Weights of a small transformer language model.
Architecture: RMSNorm before each block, rotary positions, no biases in attention or MLP, tied embeddings.
Training: a variant of Adam for these matrices, 156M tokens.
Each number is 128 + 24 x the weight over its row's rms, rounded and kept within 0 to 255. Layers, rows and columns count from 0. Numbers have three digits each. The size before them is the row's rms in percent of the matrix's.

# layer 2 attention key, 128x128, rms 0.163, rows 24-46, columns 0-127
147:087119130089117155152138138103118123145125143163176117151133142141112107119144090092099112127139186115143159152155128152174142112099157128095169112123114148110138142151146114140095123158072159133117080111100138130140150159143095095107132195128132115140110100138123159128142107125104160114152133146163119104116160126147128132170099125078169163088158136150106125139130143147145128139095
097:187164102127116131158120111135140166126172092104115124107131138135158149115126137128110135116138098141096092146112123105099142132173132095152112111147106103119109114114112123119099153117146112146127128125171130158095094116125169145182111100178141113093128123123090109138096098139096090127124142117079147121117151092138126134097152129122098097122071143088126141097132102153110150094186
108:123144126117131151115107117115134138137164137141143127116140118126120079127150118125094145106133084106068156060117135102122137131143115107118157036165129103115144126101147128158087109124140134110129153098112175168126126147105145097129108117123177165106126121121102150126117108151115169161113125127129141115178158146134136181172136135106113114146129138128107137170092112139133165122161
096:115134115118127161130138104108111113137096137162141098134127098132084116125180144167123093142096111188140139123114135166148136126131119154102122115144127124064124125097104102101171071132107119167131109126123131099142138156086087074111166119129124073135135102120102153141120100137139110112169153108150145099167135157115144096111131132152150169121122123164110160134120128139105107171144
095:128106143121134130162122108101144121109095109143157154119139122158111175127130124149168148102129122149182142143114156147114169162104135129098117136084114090131134125115125140100144149160122123139126097135080128071134146145105090098048157108181148105154143153129144147149144097103140124143131172105183113121108136134138141093097093121099150158150143088122130155129146154152127123129117
103:104109134183131153160166115117162144140115166165129129126132136097103163125111090149161104113117144162127175101124149124156134145099124125125126163115098118110143115143112104113113094171121134150135103139151149122130149131119054117050117161116122088149141127118138118110134130079134106083127167145131135135118123153150096149164142089113190138140156146116118112091142101109126116114121
113:150148124133145168158129157141097140124120124138095135102126120100148108151114149114113130099150128081141166120093094082095117111091099153126121128131156124143133167140150105081143112114169130075153119099118121107153133123105133216114155147115128123123122189143110121081127153109167150122090128110121093148109135141098107113127101146103168108167108119138120125101135084124118105138140
086:126113114142113137165164135098112106131120127165175144133163125161084162151117142157139092115091146155181157087141130171130150106123169140074142146103103126088154117132098114107119124130111161136132096140117117100174121134134125087078114139152156101159159096129135157139157139091123117121146163157149126103153155104131148156161135129091162144102154121115104133142102128123162145143108
102:107122158110109129146143152104123165147127094159118073098127125133134154122123176150151190104124093100121137121151161136134117135151137116106156113116164129151153103133133151123122114169135121102079110120124142110152109092105130140151127107110107119091134100168085144140153118159145127163165124153129089120098115153147127126116117129122194163117209141139139110138129099164117146131088
098:126093145134119096130118139127094162141126119137143113099159133120138153170147126160123167134159080116106118169108170129153113107144143136142138119110117121148133117130118135091106105134140101110095140104152118113168128092128127169146121123150115108163154085131088103119137095117186138175146155159139084113128106126094142124103108116118187172125173114098110140142172123186132120144089
111:133162088095161098116126099132144086150102126118115133138106132155110112101138139124111117132103170154152131101118138126105133135111086145135097139139140142136161142122162117107107167120100150133165096124139125119089162166119145118134148120113132177117091174124133149113124107115098104083179124121167182128161123124088114130126140089167081130109092142112114101102102108064134157126152
102:112105159132113112134126145119118213119170130142128133171140118134130125165120115124108150119161101087097140143093127143149144124149165141131126129109072139126093090121101126170116086135159129098123151128137093187147115139163115154126098144135146108150171137107125138115139159139131167149098114123115106150109120126154149139117168166133161146139118132074116151121159169168156095106120
096:127113139176114118123091137093105133124114106140119108106102148150101130145145149171124128142144133113121106117126113121130122157097118117114144086118158113152178188091158154124158119144151148121112080170115111113104078142127109113118128123130096142099158087146139126115100062118114130103143144136101085101106086148165115134132140107116110144159162113098117085126154107130183147169148
077:136127129116178130093159088125112170151107159160145114113159092124122111132108136136139146098129102137149148190135136152108131145144141130081161104118127106100087115110090121150137080147104159147136144126130156119152172114113103154091124100156112101097093131147100143116159130104137143160113104160131126115157147147083151154134124076115158141124165144152141152088121125163075117129132
106:137073107160113145161132092111129166079116147146135128125117139127114109143123078129111102092175108091117120120120131177125137111082131121104167129133111104124104145076129136093142099109136093156145154137122131102161114089135103073080138127165124059127125158105125173122143123129145142135114093104129110137151145162139170132129131145114092123147140123134089141123122148148132105127085
118:133147125134077137135150154092120143101170110125137159136160148111137133129133172114122144134136117125107095119165129097101140126142102140125131091096141139133135142152165115152137158130131131085079097120134117166111102125135132115152104144136150160128161122145156129136117116167117123107102189147111087109073093118166076109102148157102157132170175078119131119159157125154169119103113
111:126077117149152145145131135138138154128112148135126097084143122105148127158101108162121117093135076105154141126121143153143138137119150124096146142117130097119105113092113124100151065119125121156165165131073170091149120137089116118131124098135063098123101112118105147144128119078145119141128112168095126154132156139132175128138094075113119130126116178148131134106141148117111124182105
084:136194154148109099115131142130174157167144101083116130090106118167118139118108153158152134140144128167143102106109132101145136130171117096173113112122110146164158100138109133138141115170126143093096114124144138117072128119110164116172114120127133170136156145120132126106123124122153113127155175125152112116119083121156061130140160122131130131121162084090151127151111097107149149125114
100:118110137145139091110137199185129106125109131145119150173132092141161152126122127119106106104137145119126088112168145160151131164139159135132140162137155119125129124155125136101162100104154114154114139126172149143146130107133144142211141125131149151114145093124127138157119129078141114145105117142103118113128149122147136157116092092110118124089126151178119183168152125129130129177099
111:133094118128129141127144120132111115124115139116095160121155119165141162142154175167133124141119129124087108141144131132164104122140107180136139136118148151139160137114129112122145112113141174106095077116163109110119130157144077142174150144074171144152145136116125101168134131153119139105090122115135105121118173102093115120126088112114149112094172200172128096154149145119154160130145
096:127112128145130114139135113138117123143141146104083126112170109125181126162114171163172159173127085167128124149140140104174088127103119155144161136138160132150125101155111135125138084092140118110099106092142166110123132139128106131169126111132142150124123123134136095132119135122138091157124143135142120149112173135099108165104093145095100144089116155124116070183160088157134097137146
088:116155110135150148101159122168134108108132139152119137155096115124137102159143092091066136129128140115138168156128115145132136114092162129121166135123125127082103139159104118106102115111138148168143156130176115129139112115145105163088142122139128135124112117131135138170096112130133134127130065103097144099168141163104160150167112118129096152101095152142088201136090154152098136142126
096:112179094093125131119123139126154131124150141099127123140134143106139138119104184133155137202103140123099111128147133121099129116151113145160099125115139111141124108171136113151124118099080124126065154111136130152121128125104119157129109144118174178139119139142136109134114163172129124137109155084131131143095119114126097116118122213127158125137135075099117111130133128146141079070116
# layer 2 attention query, 128x128, rms 0.162, rows 25-46, columns 0-127
099:133094158102102049139119123145159120123096117142133153139109151125171146148118130118144115080106155143119114123114156177152158102077134080116155150109123140138135129184136139119112135140108140122158106092148128138120153144134114134076105128089100154152133127116146107099125085101119098125110136131136138097125198130143142151143122112125127172122166159145098100164140170112129109127102
114:118135131139146082118096137104156136143120136119154106111080165153110125146082174177130125086086134128138131124146160169156113101119119144158133147107091089104096129136133153117153100136160107152089135120159166150152139161157125084105117121132096172122124143101118137083123108130139091146142157132151100152123140141098149140128113108185137100094148101102093129120168145155125137104116
097:108119125118131137120152135139118185119126097121119146086177167165136139112118133144098132117176124121098117137101073138159150121125127154145090107109093115113097105130138143113127105125114102138107120178128131195112135123154169117140151161101175125119108137136105187154114107102113128142136149151093130150110095144119161119146148089105168136092124157136120152110082114138131138090085
097:111126145152147175135147119112114150126136134118101121140175126084124141131141118116090137181174128110129145139121148067128155159137132106120086092149148128129139097135106117127107136183111110138182132147149171159087132130104133148120129137139147125098128175141115118102090121094068114185141152142118114165154118135134154131141137122087133144135146154121195140112095102136136112102131
103:089113102117159177143167148131128118108122123121101098128171150110155149084109109122047134150147116116133137131151118124139123138147165127108097086091155164128127121087158138145141135126123132115118149130134139137117126154152122134126184134141128099136102109116117162147126136134106139138147135144083142111096065135121135106106090157102112108144098157101204151129096118102141102087132
107:104116132167112113125149076095112098091086141130143080126115081114108127142085109144120152129116170109174110096109115120125136128124166111077133137157171107154131149104106124169122170165158103142101134139106092150105142136153159153123122120161138124098133122135141132131146097173085134133152082167115154111112107142107096125108137149155100092118120179126137123135108105144135103105128
085:121104156147161157161139136160177177131138142135096143130126134116161107120114100151052139149204111130098079124112135116155118141131092127150133091130117111120096093125113134115139102138122124136141127157209153165161121104130123125129148116129128108145085109149096155123104131129127146178114122156125124128152135129140154102156111116146127133153108095117153122104113129136072099129158
093:126109076125125134114138150131125094094139078175151179155096084158106119165138138098122155142114139137125141098105147092138104120120118140171114107101123165153081081144116156140118144074144117141117126134090143146145123124140091114135084133143110117141130122133111155116119117144130081163172136138119123120118126122145123165190151134149118112116104083152122131136109111076144103122175
116:123134072138127140130113133136113116138134098116137168091116112179119111140142162125123125105149167121144140099103159097183162137174078154198096116121158121139130069154117098177118163115120111136102139146087106110134131098115108137160105119130103154109126142135110174095135129159131109134141145116174130119182140146166120108153158095130144109141106139142143109119106117127123104130129
120:114135172117134163124123142133131118118102182144132066147124139096146152096081106151131122153122093093143109123142116140092111102101162084048113134138098119123146178117123126101129097121112164132108119123151136128119136163113164111107179101137159116119133142096122079137100135094118135129148092170090129140100106100095124099111121150146137143144156088110112143147136160116131134120120
115:153116083138121113144120124085120132164137093087117159119110118136146132166120155111108126127130138147152155138104138110173158122137098146173098118120153137138129082151165135156135095114145133136134126161144145141156144121112099130132058113110053126121151082138116157124124080147155177124126141114152107136159139152133160105143116071143164112141108162152153097133115141127110162142104
109:141144145162118113098163145118120133120143148157151126200144122139138133105131090099136132136121119119117148123143125133090113141125175083132158145111101144097080125113148151098149093105132132105130120086116173126117133160185155148144118128136145128156139129134140132132098132129137149135126073144151147141113149103144119165089110120071128161079138111181116150139150085135157188107143
095:098118088101139122157130155159132120150136071129120097115105095124125134150134158128153113110117114116153099061117157125146126135127108135143099141133146084126147083112088119126156136118143139134134174153110141098149108077104115138141133122125134107144137162125099135165123149114165080150175123123112114150148145155140160119142172110119138090134101121082154139062070125097139102128131
081:121097107149142115145104128155102144155163105160133115161112120147104125126121112134128145121098130160153134103151146110154118145151105131174161117110137107099104127121083138137154096144170118106173085097126144071081102055129125175131101139132127099177147136120106146142142131152128104126138128167158129121155162099167115129087123120115077133119142143123127175152144129135148089145103
141:149161131148114118106120113119108140153146118129133175165131124157098141104149093080120130115119184133112133162124108107121137132128114101143153127130101176120149136146122128176116125156141144125158069074128155142103150131176151129132086173116145138139151105148133122114141101145103137097127126136177143087102140129159091138151134159074135163099137154173137143168180117132136124145112
111:101097120138129136147098131133134134122131147108097116122109113122137132158132128176132131130118051134181148099159131121150120141173113110145116127149164119129109099118111112096176098083160120114152159133070146108134097100106107164130153093148120110129135111148122150139148140125153095126124112124113105182155146175101176098082112123135093092129137120128168089104108122105121122156103
087:167111116121123132136130116097081158114166113111148126137131124146114096116111151101084135114129142141094109181137154124094138120071131143099147121124072154132104163143194134148124109129114146108111124128157135141135173151156112132115130165139109158096136104112137146114118110115161116105103118101134158100146109141129071123173093097112179155093096104148114106160152144156115120097130
102:121138078120125101168137108168132113138118100120126157096127114094118148119088159129140132117156095154149091083139156132141091098110086096089131140121129129101118103172124114131135127124141104128102091125134114125106096119098140103145121095141167114134129101153145132158136187126136073099111145128140094120146151188149079164122112142158108112111111127153101155138064130116103127138104
115:139153131149127114155097103147105088125138120192133153102154148130122166109147125088176104114077109136143111120092105115120141122173129115118119102114114122128097107152092128113104143136127112145131085151093123126102140077144131079164126137125119121135143108157149103171088136146118131153169097115129128102141095157134100095144117165121119145144173140111139103132092146083161133118185
101:149152120127091131159116119147121136136162127148168174113104144083129096072132136134125098160055093141134120141107117079135155146127124113153134138110078135094144114145153121103138143096132106124127098147107112133112134098115131116141139166112124128123135133193168120131074125126139100139122140128165127139131114185138116105112126066120145128098131114077099134124099124119143137101178
093:084151142124127110121156153171149123137066114141134147103151121125135129154099149148133125166155137120153147077134123141170094136114140124092088147155146105125118090137104110073146129122125133128112139118164102110171113149101112113147126085133137123146090138130109147140135143104130103198170126155099094147123139120127150139126136126153095144131130118133128204107055110124139140139139
096:148149114115118146106123171154119143138169090122122167134118142147129082089149116098114134150106193117084142126097137101112134137134113147154117138081116135136150129159141162148124168140134107184134115120149115124113139159135143093125110152116116136133097158168124100103088113145076119134115125122169139113111127125175100167169168138080145148132125111158114102128161094121120126085162
# layer 2 attention value, 128x128, rms 0.117, rows 0-31, columns 0-127
103:123156140123141122124075126132081115147179125155123103081151121142090135175133141091174091117133145151120098096176126152136211109134149129166113130114140122155099155119125091135148104143110133156113162160162115140130151079131111130132139152137110146163138119127153088121109121165130154150137140113126104110129091084165144156152127130123120157123137102119170119124118092141110132118097
107:109074137104137137115094172187141146137133104087117104187096123143138132121153162106127104156161126088107117125118116141159154106154179109144106144125094168138136130110115163155105078100150153083082146151123139150159131156140100155093151129099115132127084111144153147125109120137133125127127145162120145137141118138137108134126147113117107142107125112072167126158112144170134127097155
108:110127153130142150086070128148115145105159120093124117158140131049173146113143156122142103146112122137114176123126081170138089161125100136138099127115120165167105109119113128107101119141100082093116131113116116137096142092137116168104129108103099115146099134094111128086138168073128121145119183119119172133092100144111098118129126117132135115133112126123101132132142112121126152097144
120:143139119141139143139167184131124106123126115112130174159112105166134128146141113148107107166158133112125085124102134146152100088110108129118136110148093125122129157114102104140148149110111163151104120123113118170127109104104089093106099126117122115084159130140109155114115144140189096101165144165132140128150128129108122115103183112125107130134154099096138109129156149069076076170120
097:108114152082088093130107136160139166129148121133125090123155125129072157125168118134140132079139118155149160123100116152138168140144178115125143150141147137152125119099143127138104146130100142138131143156118063135147120146147129105121161129107132111104168117171170108138195167086127138136128180114158110152128120140132147100118144147116129145115119122168123148140152170080128163100139
108:105172150066166158103111124117163161167131130135153158142125132166155157134143117154114138125097120047112080147116152134172107121132138127133133132140159106127147142120165134123119160154081127126164141116109119130153155185117133114129165110123121115109075133150167105148128141088109133157105125142142118116120122116175113093102118126131148165098125143119117110156116162133143149084131
110:124117109099134122143111116156086130143105092129151128155100171108122126129130131111126121044158119132131056154129070103087125084110151130113134174115128100129123140078116120122123127138110102125147109151100113100129120144139106092155159125087142098146101129165171143085155125122130127116132110126112086088120088123135138145103145125130113148104152118139116131140099149124169072136112
112:142103124114090097106165173108137109125108126127162135151150126136115154130157117122111146132115128055167114117155110094111141151136139109136150112109152108116170168153130102136128166115114162180142132134115143104147097177116163145090091122107106146142151129165142167167108116151094112116114109120128150131099127089149106151130109124119142129145116142134124121117098177166200145149103
113:147098127161113095117161123178125104124102139131103130146120128125153107111089123111132114117162149120095127128082090118110102104137127153111112142189108109082089093146088142132144093113096162052156115108128134123143152138115131124116132121107172121093112113104146097141139119150168119161178119169118150134161140129092150100118141094109150117135128091137130115161127149093109122108162
109:108143101154125140182132130066133101136140096162128125138151108169133151131122122142118127125127121165157170148130128122150129114125148122116138158144172103139108122088138140144084179132136093147125124144149122141092098136120152079139122120160073104139158105162100159142146150093100118081163138069126132118147113115151129141114174153139099133113125134130146160098181095168128117149136
104:124165109102125168144111169092158140101109156158103152115117113132102160118073157133108184168084114162139131167105175173125110161134117117106149122112122131160125150127124100111154132151157176147138128098156153144124131138150112149148114125135140117117169146173122146127109092144142099134124119141125130143113108144144127112126100073129125172171111131143089134133167117138090116146083
099:121181116119152128114146148107140120107123133150139174142164142106111187149124106129137145116108119153163084126140086111092147110126121130141104136068124135176120172156100110129108126149069132168132124124127148123147126160157128130157084136134114139120116138206145114152122104133108119137121098104164109142071125138099156109079124135153111145136108119133119138101123111122135140149069
112:136113193098136165167163127118110117116099159149138157152101108156097118136115126173118131144161123114125156102133146095111089093127122150136122116117105124135115145167152111122158089122121139096092159142088125110154128144127112155120112123112156141128153126116113118155168092145119146128119159191130125180111140154108106120156148128126171145138169094102100130101134156119120086176081
105:163119145111112164128069097176106150125173116100104124093125174159128089102116131103119095151117123105092070098140144100173159123115134113102136109093132129113151092148133147131149150125120131098149151115142083098144151111125120100108179125168100130093140135111161076155123114145153169133133117080121129124154137097168121127140133167115130123098112122139136147139120163139140112128134
106:108108139101143109138146141073150148103119129111144128121172100158121134154135130146147141152109124123163099114173170135124138148122152098132112104136143146174129129145117142150136151152075168160086121142096141141168101155141145106124081145131124115151140121153175164159118077154099120111112122123136121178126100131155155127141147126148097178126160131082142135085100111171117132167138
101:137193169112125137144142096159094148118112156196131142095152111135092166150123090117169145125141137134116126129133147140138164122133145149150102134128168097147140140102147126139122122138125093193136146128125134129150156101150145069143147122174127108114128108125178122142128094139120075163117134106118108150113095107159161119121146119123125171112121136131122136146137123135082061141125
109:094110147113137114140091106141111107103145175142142108094123134142127188145085128112152164084123132125107098130163146138105175133133163129097127138130150165175130085124128168108111120141108147102097143086091106126105138086135120105145102141169141155142097112124146166100100106122156106161110131075141116141153097147130160100087154164143147154113139132118132090145093133118125121134144
112:113150183108153107136127076114130136157106151103157152116125117133126131175125117140115158104127126103099109099117122155139083145114121135135131154137166130145139094164137146112134131127121071105134142113071122113115161139145157109109167127115136131170089125150149068102149157084103113191095152192139101127100102119117113163119128116129158119118152135108109116153123130141139125089156
100:123145134124121137156073117106152163114113132168112137101123126126118151130125130149103122167096104158145107145100190175114090122100095094100150110078153132169115068125143128115123135119109118136122130122139052111071142111138116136137137133131094122124108133152135095148119128094172126105092179126137137133099107153134145157114108111146181127124143143132114151119169146158119118146126
102:129118094136139105112109122180109115124156110115102122120129133166166120130166135137109103123154148112098060105096133153129163077105139119120155153121097144070109134114122129135122165148111144106162146112157118134137126091100122114108147122132139105078138122094127119100084118112190140142127152106150123095170149129120160126105132122117144122123151110115131121179117185118155126106190
116:133133110139120091119148123087141114159146108144124107143080114108173117109124138126121120124119132080160127140084148159125110103107119116125113103126145154074093126115150090121113184138102128109170126101135147130105143143087132163134124098114098100113099116119112151109116147134126160146143144089095144100155104141101079137112061081125131120139143125145127099144177119119113146072084
099:117103151133141100144135119163120177149112092140103147147133092144140083089173152130112153103143132139157162113102130092145111142122135115153125142143116108155180147147164147107104126113141137150094169156117154129130138118122129094135106131124184130143121179152134146171165143121101121100084116147177133169108142158104151155130144160114081151094122088132121125120116165118140117136081
098:055096101096127120115137157151137094102166107074128092122160144124203147091113141134128117108144134155108155131152126131138152171127165134162146154152134097164108130101129159133100118127109143090092136137129153158148105121126158129156107152121167095138142166092137172157124111132134094096156108121146107151115129125132120138147105140139088162143123112146116104137121092128145122145166
116:121133117156141090108096127204132141122151127154078128174139107081148148124152106118138138135126144119122121179165095086145150137145090139117113150120122153145171130045127133105096101112152104138111139096141155136104153090104093107134125096136142116112074126127115128114132157106152148121110135075110124130105155154135136116100163161152127149110142127097115097135130127104120154140121
101:085119127125148143123153141131184142101148140113117147167120139125155197156130120168149088128128118123111139140146115091145098155116120118122156152140101092163120115147153142132141114109102121067089101153086096147105100157100089145140110136119156117089108189114092128117165143095125116096126122181144151150116130127083119101137160141138147134132124108148115103153107144122160154141125
102:180132099140123162133151162094136159107091108143133162145088128104101146127138172118126148168094136124152134129100127139123092116118100124129120106097120126112116155094078105124153107128167147168124103149157146109124116117166081183114112121129114200120092086141120145114083114181120117131135137103100167130170109142109113114141109099132120105132136141085119134118133121119128111153093
112:155125168145145119113161135154138101140118128139124128136072106124123098111073118119123146102125134101148165140127128081102089137126086160106115139138087125117135163136129121133133084103150085071128133102176140144158134163119135171136131119093131142135106143089089173152122174137108148129130134160128135101113138163086108122155094139109136094175129147113152142146114111073123107123110
108:119118116106111116142125112144088043100169126118142081117149133102139181146109160131124114124133123133065105112174092165135173122135144150154120135143155116116091133120121132136132154131085125126138154115112134148109122076108137126135102135150122130162127080113132110084122119129143091155142106113123117124128141086104087133143119141103144128105135111169103087117149069149128137118170
100:136163100137158170136110129141147132120102098151141142139169099135112125163158113135135127172134112133129094145163126144170137079128125128116135155116169138165089116085115131142114095135126086162067155171097122126109130149152126100157135137118114133092133131130106080119118146138132094119146123109135104159139139150120126138125172147139099173068110124069154125164143106137108083114145
106:149134169123160157121126074141128128114156119110110133142095139129169117136080120126109113085115135142119096107145123127069107108129116191113117092140100117159121112143112144102169052100086155104133116129165143147120119132129140133145146119108187133142099158137125077159189120133167169126114134123165130099128158112094137128136111120127129140121136118102139124157142155134138099109137
111:134145164175140133110148077134111123108148158118149135069132102137080131139110119155164120149109138169132151142118168128147109169127087150119144130100136145170150133133144119083162141137170133126099115109157147144120137097111122113105128136185133142120177161081121122105138145113145110157116138127129137159116125134121108129172129179139141098139136146140113116150098133064075095129151
115:111111121148108150108103095148096135109131119134122103118117137146149103135112152148082111122079126139111151087085139166089098105102103112151144116089126139129152126166111116101166135152132193138127162117194149099107148084139126153133136143103088145182144134125145120103142140162157150110081131143131122113134110139159108147142100123123137095131158113117084090097109165150144110137108
# layer 2 attention output (transposed), 128x128, rms 0.12, rows 0-31, columns 0-127
105:090108149141149118145128144133130149121142101124112115157140098122123146098120147170104124156090117115140159148151108168143128093104113119122111140113132112133124155122109128178102073122125090175131097117127124133127133157154133123088137101153140105140168127131146097077140117118107160068161104143169113171103117152115111130086108175102108117104159153110134150165139128154095101147188
104:111120108109145072129108096114103116159124153100113133134129104155133143156115105126079148152169128149105110129127111115124088123133124151137121149138117156128141156079071091132080138111103133102120125134161145118112120107129124117104101138149158127136143150106171093107083140140103098094113102118134144073120100071105116063147136086096120107109124113111157128132152094156121100138165
111:160143102114115120155138139134103135093132138123128142166087106148122121099163100124111123117160112120143142127107166103117116125146121157202073134132128122079092121121106144109131091122114124079127096131138116121147157130131097072155128107119153125151101144156100131136117129121194114155194139153149129144157134096099077086112146095139106126115115150148103094135120113127127170126141
116:104112123088129156126123092110091136140168133120154142115079083106106140143134145098134163127103138149099141108101132102088116144175140156112123174146123157141151149112150115161097164106159156127123119138133146113166128092111126151110153126135148124078108097085135099119122120139120129150077118112094152135129151098145113190161116147140141079161113110122160158086102126145136137156103
094:083086130117131103133120065125120153157122137123151126131128129105118157159100167124138129171131117154153131133108133147125141146133072106098147091095121103123142182183117156142129135159119113140114144171113118144134119136104154104122116092123169140182138177112106108150139159096138167078164092118173135109131121079113127140133108119133152166103114132116118095117138118132110091118120
109:102113120134131090129145141176145099117103132116130121103113129171115176131132150122124105166128145123145112132132141128143137118102121112103122098180128108115230183161093117129136152144142112155129098096159143146161112128099124150158110134143110108136126146112128120161131123096099128118130161088113114139134086120098123119149148091113122151127107116137077140128084143187141095162159
112:093087143128186101135123090126122098147141128124129115141111131101158132115174155164168121132150151125140117159125141156117137087124099128111126098142133119144149198143138126121082169151144153154100135158129115111111124126112109136101130135096166122127165149113080119121113139156087128112116145117119132124126155153115140136131203088141136157119114144050139146109110137100122120117175
116:098121119121114113142124148090151155090105099127091112089135146142097137148093138125135152129151148141138091121161108152152139122104112112082134119106130115130137125130169082185138175132105136133071188122102113118131076126111157133143127165177130151117106126156144147149106141130083125140128168098119092087125110128118141094148105108128157135141120104131168143135095139133176130084123
114:134150086108122155137109142119111100189119174107178119150144149148134139160133093102143138117147122149091135114125151127102103157155119146158174153124138158118180091125127127089110103113165139092147075106123126133131116114133100095110097118106135105131134130088096137121144110138183091093108129125093139118143133140141169156135156141136096080133164125092110136084135145139118102160128
110:116128165136093136130142056151134118091159143156111147147098115091145099143125165144111100159097122127121124132147109110119128131144102095088095101131105107169038151141118162156152153119110162146122151171110117112154143138107136144149140099152137179112133139146101119141139173144120123182080121123131149141118135131160151154151138124117122165131111121119130135171143127096148135111117
103:153118150129174149119125133127144142091147117113103114069159141140106126161108152107129129127125111139151102131135139082127128150106130129126167135177106129121119140110105088156154142125147101132125166126141137142160154129144158158119195155122081112100131110136163103182146135120097162138133086139109116138179141116117129160137038144142142096139124167134136113112108147121116129133082
102:120126113142147129160111128113086172079159111122089129119098179121095156116141146151146108139112154089133119143138150118144144110114110100150060097143131111140134163126172086133181118141159114136089163132115152093130105144097146163112124128168156118147133126172108105144079145112106139121126141108139103174125132101122119135111098114156109113107136182137133110155104155134138173113135
108:132118127161151122134129159106160133162147131134094128126147143132120141131107142101191106111138143173134100116125141145103152158167127155135070157104140132145172145157148078153124182141108090144122157095136132106120129094132138137086099167106140135094114090142146119141153141131125119116106134118117163122117134085135104129112049154178142103146154139147163144123109153132116110102103
101:117147105130128109113159166130146100157079135080153143166120109148138116126143112171112119136117163128127152126136099174171114102120138128083147112139140085142147114081112138082100138129122127144146084106150144143106085127145148110121136129134114111170146138080140171132171129124126151085129105151098107167102126124100133141102139184115154149144078105136099133112141143135134131176164
113:072130164159095107145129132103124147094105132158079132136115139128116162113076135133150104119082114119150133135150092090140126117128147112092052121120112117142122156125112088191138138134097112147117182153126144114122111110117149159115145146172122162146141133141158127130109170148090131108121138092167119156146095111140117128147079121131126102126119147127157132152107160138128132100089
103:116105157140103112137106150165118139140132108160143140136135132121114140130134158148159101165064122159174142156164142145158128127093097095123099126170137125130129190144116103141123112149174085177154098138141117129128128161095160128112115102139103131163156125138129101109135104104098169095130095112127125171127104159108143163095123179118099124123129147122122097147120121147135084144170
101:098113140140090090135125104094157151151097110123133169121145187139113152134162114130143106107112107136127163143130125102176129106118144127110100080129107115127121165104094096153109097109129159169168094136131139155093153119134099113136143102121120139145148096133118143137113099112092138065107101113154128144172169145133135153092138122094098121120114182140137117073115109109108112155128
113:146109145128143124140138129140128118182097153143158120161121137155161147096107126148160111092131139133154169134140185124130160161108165154159123118117154088098174165160112117091116098140128129123141095106154094150148117141074110144136086140085109112127131123116099141156119137110146112136187150123128143127126110144097114083106158099093112156112130155172095135132095129150132097154155
102:139123166121168140110111109151169115130142141128144156130142112103159144140145108144115096111132141133164135115100138124167142146145165170137083103156099070135103158131106102100149122120089130118141126120164120154140146113129168135158139113114108150155107124132081117175146133135169188160166088156113109157146164100113095162126103163111150164099100144123103148129094119119135134161102
100:113117102115135130115126108128132138162112130113175144112113108130103157147118085133119155103168155121070136108119120152132121082119124164112205133133143139106146115120108167099103142118142163125152062114144145149120109131132115112097148098109140124138120148047089125110144091147118139102121093119082126107138144136128109166136146125095151151135135097102119157093111136112123108182143
111:127144111121130148146160128153144102089095114103147099108105102125117116162140091118112110139150117127095151129139162102101126137142126151128165169166098171108135095141101160129148104134153077114127086099131117144160140124160114139175121112151132126126116107119093102156130097115191087173154162169099116112153184131154142124134169108105130126126147128102117155144086134132134142160092
099:126112142147100083147122131124125099124156118142121120098141127169136145147137177118119137116100104142146093145127126104124145139142119088116093102114183114135127174164122151171143159194128110131091132160115157126104126125072152156116081162132146133124141124121158146081103138151122116139113092093144157104083119088140137120132088132145166181149110110129146132115113099108131088098117
101:113120120165068099135141120089136140087140129122110135105149119147131130136101174126118103131131092114118109133095108104099130097144101093102070110113139136104106110121091170170161130131097148132129151165140107123093140150121083120119152143144136136131131146150135146079131175177097097117098116095154124129163101150152117133144129075141097096159106116107134096122151120094127165109099
115:148145096134095131140063112158082089082152123143143138111143099117123133110201132134093126111110125117118129144133120108152127110137078121153092098164114143128123148149119147122136124126141152115142058147117157131128152132147124102155091093121148107139131114140127118094088105145125083128107132110110130155129151101098098137092165129119128153113073141123150096125123067121138115143175
105:133105109123104120149106119098125112104162137115116138100121139169115126123127164094140107140150137120122131106075120120114113136199119127143077151100117138117148116172145129130140180137104183089098175122138137108104161108117065099130113151139133127091095102133121145132127185123111110148094134077123139100162117133145100146152095076144116109129105099140112121111147151154128148103126
099:121156140092138167119111167131098133134158103103084116114119125111107109126125060115138164131152151134132111118127115122140113167132134152169176183130112165122106136079165071103100147116141094123123155117128126099172143099137163126111182115131122118102121114136182101151119078116144176159124112176115130124125132124143154125112126133123148082114141159116153142123116118143119111101120
113:180127099155145151122152163140141109164138124137162095129150143129127107133135111096104126119181113127133082114097143121101134149143124118166179169129104167129139054129176113060122136126153133124139126118132129114138140121125118151152097166115140099107126090173137129098110091129133060128099153141115141089108175135125125086135126134148122115143155128139132120146136090138127143132098
101:108172118126096125157134122107144183109116134135111155134105116113126131117139153156130131132134116119107169130137160145126125100106134119143073118079155146151093109093116172188152101090126128148143074111107090157126161138138076086116156111136138130131144118113100139130146152133147142116164158126141090166139110173133097129079154093126072105127149157140130124115138143111142153108155
107:147148157111147127137076118174065117110182144160100116144086082108126172124163139142119103155094119150139159143125128146147111122151103107143095138165133120154107175117077148100135122129137156123152124130154135131131107129112111156113114090147149143134110124115112107096123158131098164118087123134134128156106091112112134132085143142095135132115101170137131138167143092170129103141177
105:121104129147149122108122191114109122162146182095146118140175134147164150113138111096125076108155127066137113176092148153124131142148135097135120124137152143125151105131137135103118093109120183106116090101147142170114123124106114140087122147100119108098134146091154113100106131145134122105126133176069138134134133110148095126142107152158145111135130140111096155138125122132081147181133
111:186109145146107158103128163146122147129097083154178136136124147146098106095135119099141134103051108128147163117106143135140147156136169128156168142130144128075109093134138129110128108149127127148144105144132122142129138117138107113149145121116100106116107099137154153097171115107158175117151111132121148112145130159119104168078086174118136126144113141189130082116123116136118119141103
118:134111125126170140124146171128159152137131095122132133127118116150123125129120107158142156053134106112140096147120131154132168128111172163137143111081140100129122134087123115173104126118086105132126109132132111182104116089176154092129144145102105150104114150111142124123151111127150157141202096184111114122124167122120098110098109132125138129166122131126138162119071154117108133151118